{"hidden_size": 320, "num_attention_heads": 5, "norm_place": "pre", "rope_theta": 1000000.0, "attn_scale": 0.125, "init_std_up": 0.0267, "lr_mult_qkv": 0.5, "beta1": 0.95, "schedule": "wsd", "final_lr_fraction": 0.0, "max_seq_len": 1024, "doc_mask": true, "train_tokens": 228100000, "dataset": "wikipedia_en"}
Each number is 200 + 30 x the weight over its row's rms, rounded and kept within 0 to 999. Layers, rows and columns count from 0. The size before them is the row's rms in percent of the matrix's.

# layer 6 MLP up, 1600x320, rms 0.0767, rows 394-434, columns 160-239
099,219,184,242,221,235,162,172,209,162,173,222,189,240,171,168,232,198,173,226,156,177,211,159,218,201,192,221,167,170,179,274,234,229,235,191,196,104,204,245,227,181,181,106,206,254,197,196,236,196,192,184,207,226,257,198,233,179,228,195,160,222,217,203,169,192,246,167,169,252,198,171,260,218,154,208,131,175,265,182,231
098,167,199,209,167,183,236,163,243,193,195,184,262,234,189,198,210,215,221,212,197,167,191,220,234,226,217,282,186,180,243,187,197,220,244,213,187,204,188,201,195,183,189,188,221,229,168,191,151,203,263,224,224,209,198,206,238,142,234,207,173,180,198,135,206,196,220,240,208,141,191,136,220,151,219,157,183,187,160,206,199
095,155,220,138,145,251,178,231,190,135,171,223,234,271,241,181,183,178,162,230,194,256,204,198,215,191,179,258,214,161,253,242,227,232,228,212,200,174,206,180,195,196,233,247,184,202,235,247,165,196,219,165,178,209,244,220,152,176,175,218,186,193,248,244,173,212,146,230,176,196,177,187,252,179,211,205,212,198,243,154,248
096,267,231,191,237,204,223,227,214,200,163,214,201,264,195,212,263,253,263,213,237,191,166,184,168,197,204,186,158,194,131,152,217,163,190,195,207,230,168,183,259,209,150,200,193,214,202,176,162,201,185,198,205,198,211,187,214,183,249,184,222,128,156,206,193,237,194,203,271,216,202,194,206,254,217,188,234,170,202,218,162
103,235,202,216,229,210,180,239,178,215,180,214,203,229,201,156,231,251,261,159,188,221,154,190,231,180,238,219,217,181,223,190,216,172,214,229,198,103,204,183,215,170,238,184,262,197,171,189,204,240,211,191,242,261,193,243,202,239,195,214,193,228,223,234,216,212,175,167,239,234,285,215,195,216,229,210,185,172,243,182,248
097,153,172,201,203,141,146,224,228,228,210,220,183,197,226,194,175,230,214,209,216,193,231,177,234,182,223,228,158,184,167,183,185,171,247,202,199,165,159,155,195,176,214,207,218,185,198,153,208,221,160,149,209,269,173,194,145,171,181,236,203,265,213,158,127,143,200,174,184,201,176,188,198,227,192,234,161,201,264,262,184
096,188,192,189,184,209,191,206,170,177,245,116,229,161,248,202,216,206,230,195,213,181,238,195,179,202,176,136,211,206,151,172,228,171,129,172,220,183,233,229,200,176,183,175,216,220,230,192,195,243,194,228,193,156,180,163,195,223,206,210,207,212,131,200,238,185,222,251,183,196,244,186,243,194,208,231,205,232,200,179,203
101,222,186,244,192,209,216,183,225,228,181,207,250,173,205,191,234,234,209,251,171,186,228,198,177,243,178,203,241,143,204,179,178,175,234,164,217,205,278,142,199,205,225,144,202,240,222,214,157,252,246,228,198,160,144,164,230,227,169,222,217,245,238,217,212,151,164,217,167,159,183,162,220,177,201,164,211,193,183,207,172
105,172,187,122,203,196,215,240,182,207,155,192,222,197,162,208,196,199,221,209,246,261,193,194,217,210,178,213,227,131,209,184,183,195,209,206,171,163,152,262,232,164,212,198,185,183,185,179,200,247,251,204,202,282,238,206,210,215,238,138,262,206,208,177,235,220,173,217,245,235,174,181,179,178,199,188,205,183,145,184,201
103,219,212,214,137,186,150,205,220,160,211,171,195,167,216,191,192,208,236,212,242,200,194,230,216,178,217,201,183,160,217,189,172,217,237,241,177,173,176,181,190,228,207,165,228,204,175,197,188,161,213,208,166,164,218,195,201,177,190,207,174,192,218,204,187,257,174,222,179,180,215,222,195,146,223,178,155,263,211,189,204
100,227,180,196,228,186,220,185,234,163,181,249,219,164,172,194,206,201,221,177,169,236,212,239,138,225,235,234,218,187,233,220,188,247,178,237,178,204,206,169,231,125,149,224,179,186,274,201,212,179,180,215,245,216,187,193,174,189,233,222,182,264,191,219,217,174,236,271,197,196,193,236,223,200,166,214,235,238,199,217,168
102,207,166,174,219,215,175,193,215,173,215,183,179,208,182,204,197,123,126,238,183,157,228,173,178,190,198,190,276,175,175,233,218,211,189,186,126,200,249,211,154,210,173,218,188,168,233,183,218,179,198,156,181,172,237,134,212,214,191,280,201,235,171,226,151,203,237,165,191,186,203,238,188,207,197,266,240,194,198,182,166
103,192,204,167,189,122,286,255,182,209,175,207,171,229,239,188,185,179,180,163,184,148,165,177,181,148,196,187,184,258,216,153,211,230,177,167,195,201,247,199,207,241,226,162,164,192,219,190,207,243,186,219,194,249,146,186,201,203,176,158,236,204,201,228,203,150,192,204,188,86,187,230,214,227,190,183,174,169,210,265,182
101,262,219,178,171,226,176,254,178,179,185,196,150,187,166,219,172,211,200,241,176,200,237,194,191,183,219,155,239,251,214,203,206,214,194,196,185,156,173,204,240,233,169,173,198,181,207,222,221,235,160,211,191,236,242,198,222,210,176,221,222,194,147,194,178,178,189,221,199,252,171,228,186,255,199,189,229,222,184,185,127
103,121,211,190,204,214,226,224,169,173,193,256,255,191,242,221,211,261,162,295,228,191,158,186,164,220,171,197,222,185,206,236,172,200,165,210,200,141,244,225,225,199,220,193,167,210,211,181,173,209,214,233,216,236,194,190,199,151,179,212,234,165,205,226,194,181,157,212,207,251,220,198,199,223,123,207,201,252,271,172,168
102,145,185,170,175,214,170,156,202,178,227,229,274,244,259,231,165,175,177,194,194,153,182,228,215,216,215,226,150,280,196,191,258,177,207,216,229,220,162,217,201,189,182,190,211,218,176,188,174,200,211,205,203,267,196,240,239,166,196,204,179,251,155,191,191,261,258,181,228,205,211,275,161,223,166,225,213,189,190,222,182
101,218,214,204,198,215,235,113,203,205,165,177,184,231,220,189,220,257,179,188,202,202,173,196,244,176,209,165,166,186,249,153,231,204,121,183,171,209,179,156,212,192,186,190,182,211,186,220,200,191,178,177,198,161,181,201,192,228,159,238,225,224,226,203,174,248,161,151,249,228,216,197,180,201,177,204,217,182,238,173,167
099,180,181,196,267,178,212,171,217,151,163,240,216,221,179,228,233,156,195,248,184,179,166,153,255,262,240,195,215,201,154,211,191,186,193,194,219,201,224,178,177,165,195,140,165,202,225,222,262,145,218,232,237,190,252,193,200,133,234,236,242,197,295,217,211,165,192,139,170,225,191,221,212,198,152,212,213,242,223,174,198
100,205,198,193,166,205,216,184,196,154,206,164,205,217,250,181,203,249,153,186,201,214,226,226,199,162,146,202,170,223,176,226,231,166,190,153,215,217,229,191,223,204,209,198,133,195,228,189,146,181,178,135,230,188,192,210,167,162,178,263,212,231,157,205,202,168,202,237,236,184,214,233,176,180,253,246,259,180,218,216,207
098,207,196,172,192,186,212,175,177,150,153,181,213,207,201,234,265,177,195,179,174,204,200,232,266,204,250,188,186,165,146,200,181,182,217,161,192,259,157,176,208,146,181,152,190,244,229,169,157,173,211,186,195,198,236,193,210,215,177,260,204,250,172,245,196,238,262,248,194,178,266,212,217,238,205,170,190,184,228,164,172
102,222,230,169,218,209,167,223,187,190,177,152,256,258,213,178,233,175,222,172,145,172,214,236,178,188,222,210,206,145,226,219,202,236,143,230,171,179,179,212,235,187,183,189,200,181,227,230,187,171,171,165,239,206,240,189,199,172,191,231,197,205,174,244,203,205,198,222,181,177,203,171,199,131,283,162,242,215,171,204,167
099,185,124,206,154,178,177,243,215,257,212,259,244,176,176,196,210,197,211,239,234,214,220,215,219,206,211,175,200,249,145,170,223,192,206,237,190,227,256,242,244,209,250,203,198,216,172,172,177,185,197,247,202,184,184,170,205,180,213,226,188,160,260,206,172,186,204,238,170,208,166,224,209,273,187,248,192,143,185,250,149
105,203,189,262,242,225,165,213,185,219,190,164,206,173,189,239,174,241,195,233,229,179,197,218,195,196,220,212,165,204,173,210,169,153,184,234,298,251,187,221,183,157,183,152,149,206,246,225,189,191,240,217,176,162,200,224,122,209,184,194,205,154,230,256,177,179,209,209,196,159,265,218,212,170,173,175,164,194,122,233,204
099,215,130,205,165,152,170,177,222,226,179,206,241,222,203,164,243,220,212,181,191,187,146,193,203,219,192,187,212,224,157,239,239,223,246,161,188,211,146,184,174,245,219,199,195,240,219,203,186,171,187,268,218,205,227,177,159,177,211,176,160,165,265,181,210,243,186,169,185,202,164,193,209,217,177,237,142,201,188,143,207
100,180,234,151,183,185,194,120,225,189,182,173,197,215,169,166,212,187,205,221,219,221,217,168,206,219,185,227,160,184,189,208,170,217,214,182,240,196,161,182,183,137,219,186,199,170,167,206,188,258,199,223,263,186,182,210,199,211,223,223,210,152,172,177,277,180,188,170,196,225,204,157,202,203,173,228,203,188,220,169,249
101,188,188,226,260,170,237,195,162,229,191,220,207,191,228,163,156,185,217,175,166,141,199,217,209,197,233,234,215,214,174,116,275,206,170,222,161,204,192,186,230,190,206,204,257,180,157,153,220,237,204,209,200,207,251,233,212,228,197,171,195,153,210,203,189,160,215,230,198,170,208,141,184,183,204,204,235,192,141,192,197
095,210,218,190,200,190,147,219,215,201,196,211,248,184,204,222,207,156,271,161,203,208,217,260,196,174,176,219,214,188,187,162,229,147,131,220,156,229,212,250,219,181,182,208,219,209,193,276,165,234,172,238,215,180,192,208,235,194,210,107,155,176,191,199,216,166,196,184,183,195,192,193,176,216,216,234,171,180,187,201,225
101,192,256,184,185,202,182,145,216,254,256,244,247,244,192,186,224,247,191,208,238,201,193,191,231,250,205,180,169,264,206,191,194,190,224,210,193,165,227,115,162,157,166,185,192,166,223,196,183,224,227,199,218,171,192,196,122,196,201,210,165,178,234,168,200,201,166,187,194,178,188,201,160,202,160,191,181,183,198,174,215
098,198,248,177,221,207,215,236,247,227,150,150,204,220,251,220,188,219,191,193,173,231,248,205,176,235,210,152,182,220,224,189,228,220,177,244,161,204,213,219,235,198,141,200,224,237,182,146,258,163,211,233,204,192,173,159,162,181,256,201,183,256,231,231,200,207,232,246,173,259,171,189,192,211,203,208,224,207,187,215,173
100,184,180,159,200,186,201,181,230,172,217,210,196,202,218,164,188,241,225,151,161,137,222,204,210,197,227,133,203,271,249,207,232,213,139,126,187,164,306,212,266,162,225,200,175,175,179,206,169,202,218,179,192,147,257,211,199,236,222,209,177,257,181,223,229,170,216,195,184,174,217,252,200,234,216,169,195,207,209,211,219
101,173,268,184,180,157,174,165,215,162,178,223,241,208,199,252,231,234,198,178,226,177,270,202,191,156,208,164,188,237,182,184,184,164,190,189,190,189,191,162,161,185,188,233,202,199,251,257,190,152,251,171,180,167,220,193,154,203,194,210,204,163,192,187,197,159,143,200,228,163,192,165,230,246,179,178,214,197,269,196,175
103,239,215,219,175,255,177,211,235,197,158,219,213,219,261,245,185,269,200,169,248,160,141,207,225,253,206,249,172,203,169,202,192,198,148,196,197,168,177,225,243,177,202,200,230,180,190,189,263,207,196,202,278,204,185,191,182,196,233,226,209,235,250,226,191,177,195,182,227,179,211,225,214,229,169,207,180,185,177,226,160
105,199,252,178,206,230,204,167,204,183,219,266,176,196,218,151,208,207,176,209,199,152,205,151,177,221,173,222,245,171,207,250,215,211,172,147,202,192,249,215,222,210,170,216,206,216,243,191,212,215,191,247,229,181,249,184,222,157,216,269,203,194,230,171,230,126,254,185,196,180,190,215,118,253,181,189,226,206,192,246,190
102,198,213,149,187,161,150,218,181,162,192,232,187,214,198,236,199,178,210,227,206,215,167,232,247,213,142,162,198,232,227,203,201,181,210,167,192,199,191,222,140,163,121,173,188,164,208,186,216,210,197,210,226,224,187,295,267,192,237,180,259,176,191,163,224,197,194,189,231,235,260,222,230,137,205,244,187,150,192,197,221
095,210,135,229,184,217,199,241,227,241,216,203,214,146,193,203,154,159,192,185,189,159,189,217,218,210,201,202,145,200,208,234,234,187,162,240,177,152,213,145,193,248,187,208,265,227,233,175,175,138,229,195,198,197,161,258,193,144,227,136,239,147,143,180,201,215,265,193,196,183,202,150,211,260,216,248,173,224,226,236,225
101,249,191,145,187,172,231,208,220,213,146,172,230,221,211,231,195,159,216,245,248,223,259,228,215,210,164,211,186,224,158,195,182,192,220,141,196,281,243,141,167,203,190,230,229,209,125,249,176,169,160,214,180,223,215,216,239,182,224,196,267,222,206,148,254,210,169,182,217,193,215,126,126,215,203,199,193,191,163,159,187
101,211,164,222,212,193,249,203,208,168,184,140,167,175,143,172,228,226,228,193,236,217,244,199,177,217,182,158,166,259,193,225,209,202,148,177,210,201,172,179,213,146,197,198,284,213,143,203,209,253,181,205,211,184,199,142,244,188,232,151,194,252,217,178,200,240,236,190,195,220,196,180,206,205,190,190,185,218,214,208,223
103,241,206,247,227,150,241,206,244,208,245,243,176,216,244,223,216,191,222,180,183,159,117,211,197,178,203,191,223,233,231,173,161,202,174,230,231,153,214,170,182,153,188,169,199,228,177,168,232,255,181,184,238,185,226,284,246,149,191,215,218,262,183,197,219,218,255,194,186,232,176,162,257,205,209,219,213,182,177,202,219
099,176,191,172,199,184,171,199,209,177,207,172,212,211,266,149,147,191,234,197,191,158,223,233,178,224,175,183,219,225,174,141,246,210,212,193,220,192,163,217,201,219,187,245,178,198,182,197,216,224,204,221,209,200,164,176,231,153,185,224,213,203,161,178,169,189,231,224,211,250,188,212,201,181,235,141,207,218,177,199,226
102,215,180,215,178,225,199,209,200,145,190,170,248,209,210,202,207,200,240,148,153,235,221,215,194,203,220,203,170,194,207,143,190,235,224,235,211,210,214,228,174,247,217,144,211,186,184,198,181,178,146,176,201,209,163,201,262,215,141,181,197,237,153,219,243,219,195,223,200,236,209,160,222,213,265,188,212,207,218,232,261
101,195,182,178,218,197,189,260,184,220,236,214,198,188,183,172,206,165,223,201,209,155,114,160,220,190,177,260,139,233,210,188,174,168,200,209,198,198,252,188,230,224,185,196,184,132,211,184,241,204,218,244,195,169,224,207,126,155,188,166,238,194,191,219,174,231,180,181,201,228,230,191,230,189,191,221,170,188,189,239,243